config.yaml
n_kv_head: 4
positions: "rope"
beta2: 0.99
schedule: "wsd"
seq_len: 384
dataset: "wikipedia_en"
Each number is 500 + 40 x the weight over the matrix's rms, rounded and kept within 0 to 999. Layers, rows and columns count from 0. Numbers have three digits each.

# down: layer 14 MLP down (transposed), 768x128, rms 0.0717, rows 537-561, columns 0-127
# up: layer 14 MLP up, 768x128, rms 0.0745, rows 538-561, columns 0-127
down537:504544489485446549507498492506545562493470569563421484468497456528567531550498527391455508528482494439547500519533544489533433559450479474449516509572508552550560504552583539439515521536424499511484545451451459476541484437500513484535533551464516387590488457502543561456471594568459455512474571536563473514489486490483412444470494525569515585478499507464453459479525559476520481494513
up538:460536478528522543565507545495569520524399471491555541521474506480478465581463476582543483546495501528514489469498438451483461542498477419539452427532557551451435492493444473488477451571463460477509505499503507551549504575492471528514441503544446513559444463504565465505544558482522526561448494515510537484486511539530484510506574513540540448533500528469503465497437456498563502522468
down538:503467528522531511454451523522521563467501413485465496534523476572526499476507529441474479463541618456571500452493554466541494461495523517583540479494523496538545539492540514459460483506496444459498544451506555478479535489524493484475525420395525516525457481512515488509477480524518445464552560534557540578467444490499543517515421501471450501479521511492530586565530509508474503535533
up539:439572416460506453462487475516445577528519453503515485502533511509530568521481460533486499469496493475530473431485527543464548469497534503489507463534574476501515534485459534468500493522476463474538420545455498491506442561434500533489537540468421569561455455532499470435506522531485517524467480408519407471564532563484562500522488504484564502537435517515482517467458469457495536438530
down539:484446453505464517461551497509545498510546503560471506534428506485523511569495505498462472474481471416462539559489506487618553481517468453573471521534558508500521529495512465462491524563446553471497476516540474468547447506534478520502546435485527493497505459459538535444492420577504532520463488500476531402515544532525491463454588479484543532552440507568424447516437541442553455455465
up540:406483526420469428538492496488485490512429508488494428529481428502409543529455450518458585577452505498506397458516578465501478533448473516457516420473473500461432479438538509584484534452565523468518563495438494575494522503542483448448493441444528487478403473459528470479529506442512554518462477443531537475489410559486477571552563569554507486547493529445524488443487554491585457461555
down540:513503469548516508571464453509453509486566548458502470511480544464452543488511470494446461586569502466515547547535596509475471568531557492439598490474493502473515490479555481475484397421486466515570517486465526485462520458510493552447517474471472504504472459441509496442565481544509447495529410426446568453444462564547437511538496530533516459484410545519506478469419512538440417498585
up541:459507443535525453492448480496484457549424372562479516524477514526456455489505535497529496468473525514532465477468526455486575491437504533502516517498516502544543560524468473445486505494530468503516473485460453510598553515510537421528533449543480587509473558541532482479538583451528543565547583491521519463413517520449539499507481536444501493564537510502529429474464486448517480497521
down541:484405551525445472516558581492440496555536551465468501500505529513511540520588491497497459448498508512478521521497431475528498431459539538537456567526533378471520518490420474458468493467448499474619483538503466441469480530513493501515554526487435483559516462519534460459507536567560486583504572520539563471462533511496499569484469521446483570461501461558503487475538543473526532483475
up542:498571428461470529499444446513468537545531473528487448540543516503499439489529523583491486518526498516557480481504551487505538455486544553419460525506481470521435524433538538539521523477524522524482500464517488503477577480471461569449409463492453536495481528443433530509503486399443508549517506490553519489525495521465490548552521515519472400537513533481572491494494471457511493449601
down542:495489557523543469529468478474545518456497509584419521504445476522491505482424552553451553553456510525542524475515430546492524478544508502469470548511460513483476496520614481487535526527472535465502483472600548551492474521492433516513542507498470516456547497496488519493451485519560507519568454542538528507460480462608525538487507521475544545516558497414508539500562502488468495571403
up543:498544502464572535515500434573504522532501500588507468523526501536526567459455478502537561488439490482586537488489588456431548591502547510502448511439546481449472525501507491496427538508546460465531479452489469477556624522453570543577499523573580457470557550383486501538406481520527551551520535579507534364549510448381609483595561494515529455425476466476573465506466469487479552502527
down543:481444510580500448525500472464481474429500508534502537440554520481444492493477545563428527473423526554520459503433524482604572410525576467465507490493512536465493528535518472479490411473553503552545392589504501489462559588556435561484493425481548519466530445472518533444441477476452515512555491428386475517510533426464583571564455498517507574408581558395540413436447570495533457499482
up544:539498508543565479515519487513490543457533504462536497520468485524548586490415501415538568499470442492487470490479461508557500556523525485475468439521429507500519523480552425473510544532508497542457552524494494395525518526500444561422504497540439513554480481479515521470462503522468532541485585457564414520541493591521482495524520559452550538480435485504557550522517478441531477490594
down544:560495547504452506445531583517539541545489501434499424467430516477550422523420575556554513450491447496550523491519440433517531497516459517522481482466491538477512544445461507513494516474458521469538541545533579450533586447498549518544499503485496509535462482579543461479495512492498474429492552529517492533511517507501446586432491524473582482519573450581498479529495528444428522506489
up545:526501546422552426563505431493492497510523476592518474483453417555457593493446494473503508521431447496561529499517519544500465488516532478497511504508489531476460452496559496520519550497516451415494437487491539475521523509535493504459529539497488536541484494490561561475543507474463511504481493514522497496476452519527517539466528527527494528521516506508544494489492476493538538498546
down545:452503555482499534505481515494477478493498486481524465499459510532474525456426458418526497529527570492543465630500447499532497487464486537513529497536554494521508449491523487460497550486483528449525511522509515501450505475482465478492550525517525452524512448519488547486539534531533548383451471529536505495512491466541476500502498513527456516479509508564519564411532508549465506572544
up546:438439447494438467507480536524439504502511505534541517490543489485440471596527525553546514502506502502512508450556459472467513525503476487447504473515502541489434518496439558528468509457521517507548520451422446559517461502456485502481444545517442526468465500466482548448491520566488497448446507449494424494554504543587488542581550480558471482527468509506482506513526487413593522502482
down546:463478466420501464511511481494519537505513485533542586497473524457477415564446505503516520447508460492513533476458461564555573441504490491506534501507519528549459421482484412498421519413493493439503508486467550499451485522467486470493549539534496519492454520500488587534511485459493524471486481495473451500531489525556532438530548529534522556551520502463484574527491545470556526459512
up547:424404495469491522523509451536431535499501389465507439596440508514539500476487485449529515449525498546479467484420521475464482472480524516498394450463541497444443512478573521490494458567532574469560463462587513495506520479528531435499542465501495563478462432419466532488557515460494495418448495484534520453446479481479533528517461524460502515470464564489466417526512512526560437442531
down547:464593530463514598535495499537456483484464497453537520449558504480533525508569469504546493417507534514531501494380429543500572534541488571446541479462460425418441517505488472524509505533452492455515448536507518493443489545449528410439577546394544521416501540521481499551491457469529555498559438504521523494540460562520565542515506563557549434477485542533427471530552552463541559546512
up548:498468490483525474494488432473444534575521494564551447494516473553495575522497496473530454494520473502485444464537502469466538517424511541479515455583540489517546453479444554424436497502458493496520452566446485551566479493521533489440519525469474510480561542532484555530504441474438543521401515536542484470526492545459473557515494496487443432496479517510569460483480457526486475479502
down548:547489541506545463481495480497543506529539494499440542494444496478496549502470509531501517514525457507569487458546511521500530525440574548534517521466513491463540475554495507479569508473441451416505492588610579461550483578566527497555533545492484460488555507482517508455486465515484479542475489479476472564498468521478572562423463522460482535492507475514437486545533452522444488540476
up549:535530535432491546570474533540395432516472516457487507514473515492499442523486587568489540548449538521581497521470509505476542540516505523465399566464533534421466467534478518491481524549489527503453526433533480481495524502479514594470458446460480471537474435473460499515542452426473540507562584462542524541485484498486483492581538548519492450492474541437462472480417435514544507531579
down549:529514477530530519540497487412505446448509530472522467517537590464471455540486468509441525548531559445511498567392477443415467502467426524515505506448483444537492499446479481504457453469546476511510529510502556545494466566498440475522468413508464436472502512533586463541501504490523645496485550510478455477555456464556528507519477558577520489532450448454486462492522454548497496554507
up550:462479513523527543519456489517492482494460477501548464475478452545526468540498470478569508446504485476518558468436489514430538525453527507538436571532463554496368491465481474507499486507485417509519474549436505505503484537555507458484533517518470498483464501531552473500498557546491519483472547482482511486458442523495534527522581493483546473555509475501437518452504487512456510503464
down550:491466489474504567518520447536487429529443482481526477457551481503482486537493515422458550538471438503463475479508477534523516522520517472521513468534582430526450485446555501493557524503538543477498563449501475517478528516487532532441558493520499489502482492544488490463488520459494537484487498499532477559554514503533475463430431474413516567498526464509572536532493482526523493523492
up551:504531482436512524531504511501500478500478514584519481481451491552533480520446562546525580466496453489485474362438504549427467486511517558535470470506442433455462502464544490454511542487471501481518475469546456499478474511538523544438440446496513484560482462475530515484527460522459548485515519517507438516475520505518459536552579526525458494429437542482512565460492520458482492512487
down551:460456451522543559503535538524444470513493534519449440514508516513573491455528564533507579488490494472445524548572503586483473463546460541495472499507468405468473493458479491459460519475533492482489480494524485530496400544506521486505452473509546486519469465507510496502440544460510474535496537473419545589463497507438523530497500552545506432516524512593479487425453467455494477500503
up552:462454565474567501585488487544491556491527531554515475519531505573414496471486513439500492572449499512478490469473560529470447479492502487513491549543468449320402533437553605550438525510521530493478497470528492495508555560394479544521543475499457496580456515528506535473475478462521557515477549445488405551449567459527596508560561558557465514529505587484428444537502402459475544429558
down552:485530469467455514508438489561444599445533537501421569533500530582529499516507506621463471470505527441501604516542407492583528416513557489538541521447440433612489547461442586510518507454487540541457495413507524462494501481528553516534538463488442484496549439447478450518445505446548548515490501390459502545511423438523461517538552498491487525561557558423463462550415446494515553512457
up553:560442498496509462560487426570531486501534441461506455435486481557444584516485557517494531453543447541502425495469475465478608485565494538534491492523494528519471532569452542493492453481473482443443521540484567493453578616474374476577476517507488481464521495488573513486409462506454510516498571466525511586496446545481483468521475596483542535442466514482611447457440468441595409436602
down553:530467523514490445544447489476491506413465583574420374511490501565505423461431555499454516445488555495533453442514367461540562484422527514549499502480465468485491497578409510460495476541513486464414395543501494517498606597519546479504481511514485419473455462606470484573476492511413461486550517523463515445463532445410528482516541504456593450561494481446541469531484514457511491495533
up554:524449509517463497543511520505479494467478488507532424497486448549470481518484464445510551489519484555507473492404442465494538484444475475471484469557526474504489488453546431525460455509578466497477415575448534475570457487535485475477462557555477512501529534445496548476492507509526447461473487505590436500486520530485465481527597501550465521502473455476477435440443544480533469505506
down554:490415523508495519574482485520529560504476487533452482452450468473549474521483541496486415502481496456513593429448500501458539522548495490514539520498513605461364459418610452531482472479455489495499514474534464518532509478466504605509510483520488514472532514441476449458542522515454466511545521541454523502522520525555464482494485562528537466492529495481528486538498488501543432496523
up555:522451538514516473471468522546517507502479512485542373503505410544538510545476537515563516503544508528537535500496551499500593516510551429573469572491512452487510565476579552509481535498526499484490502500487513560472569533504507470379488558499493530495487484485512535470469494535554527492447505470501506551448460474504550520481488498430517490462501558515563480497444561470467486425492
down555:469515465498505559493465582499528523402516475537409541509447495493503515482576528469497505537507527429536535496438571465535523489482486532479494450463508527488471505455516500538477466503464531480467549563531457498444532483515478468473534438502500560558470531443535429562529526503584427501544495498444544514577454459544541530467485534529568490485561463541503502487524531548447541528530
up556:518502450476451460513534451511520518465547492568519480538554504504484512542446529473544510480524495501480462496482485487444537506516505516415493534570471434495515493613491570441438473564505526507525582466533486449539471469518547454532496516490524466504508461510491467524441542515537538543518503454517464528536484538516503517514438507543474559516436490497421505452534526477508568503479
down556:513539454475562511554511457520547506567482461470511512581524470536479525548547555474500555520542506503531524486479510482542512448534488566479563454473479485435486521457513444534539494507550538477559434553449516501519481566497472543575470504480471525506483500509480473446491493449509478486485484439447491468517403500527502532528477499494491498492541516491469544567501550489477445513527
up557:434496494495452471537490487487542540536502523507532392465493486537518512493471526530499544482494460506527497481431476493492515522429530450520503497530449532519458483538474529476493491602522507484426511467468435539531489537479526538480513538489476480478499509512441449470490485515502484513498588502557460473547530517496529507539477534477457475510454458488516535524492560525487457519475
down557:516461519541521556503459524510443506553553459488440536466506533517507500461506546444477529476516509464494518545510466518515470478496500443480496485521484470508476452507532434466496514528509507423575521486530504498488515535501435408456446440461554496461559488539437467544451541455506514515477492451428494510497511461506498481576505564495504497458478505445506553472504500528486490469522
up558:405456489441464483469428461520421544517496519483530504470517545602468449532509489486503581566534519540545372506416496385446545481472509424453414477528529502445490503565516478561497476554471461521527471546466506491516462506495508503495495529519511476484464546484498469502508500492548540525456579469496528435534542572448516593503549563471460465583537461469472443505498464438490515481506
down558:477497466557465434499463526480441532471533515495467474468500506501523455467495469536554526527487471501510466485482531499478466476566549486440396420553517539515554522555584534529582467506448532458478493581498595504459422452536510508507562538537499508505484543486524452475512443511471458510447516487496538484436476507492531489454430440439482485513555436540529471419456516424466495528464
up559:529488535424498463449498469540486565473462394532532445486481486490511468450465596469526543490514427489440469484449445567454582561534553479536458547477540556528478497545546492456449502464466452423468520527470542495488479539567556523467527480561470450487461496518551502472500530495459517510489505487548458471535458499489492505540558519477489453476508494501536472557508564552505509529511
down559:527454552568528495476431568477510530496567555519451523561562514526431561543538442444517503458540565586519569606478481411509480545474469495500489529499465497488498499542423499513498530499530547526453479486491448555519518535448491524523464504369547504501518514457505500531463498596463469498486512489516502524518584463559503532475494509541470482469498492541491567450507478444536508483481
up560:426496533483481415498493508514437606488459398483528465560561463558492588524509520487531577479519452491576515457515565513475566486558518460499484493541571571484471554565481493532498479504499479496506520510549471485516494484476496560464520574426484509464556487496535508499530527433468560500499537414463472542487465525490559582504537499489492467493492518503464487540523459524480526453574
down560:513554531475481531424495535494493443465507447406508488454459523498509510472447543535452469501491430459501501530477536507500465504546517518418558406439532454489514532506483452536428512546500481558547639580565504465462482517443518479491508490534462520510470478500522413539486515503457522428481528516488467520489536486427480490416480565428506540527540462534476526435491520431491515482495
up561:502414508505401453463467468467510505543466523530514545448445435548482430549473544471593513533515492516597428487459472475457490613494564542528467468557521479534499489517419474460424531559475446514512517491575526566537516630496522461493499508451502596522556464450477528471485515485537507399474539449546548565492408556485465509507550477533415506488446475456455462522491502502482482525477
down561:518508465477411393426556506574524530418431511564496434494443475526515549497483517502580493455497424499487523484479530444445517545494492436516606461464504470508561437546512452530524479433551445548525515576528572522503463463534532581484570476449521536475514521484518565522565461591539545566473548497504405453513464518519537540430476529426526387479487593473478453469464454477506587567477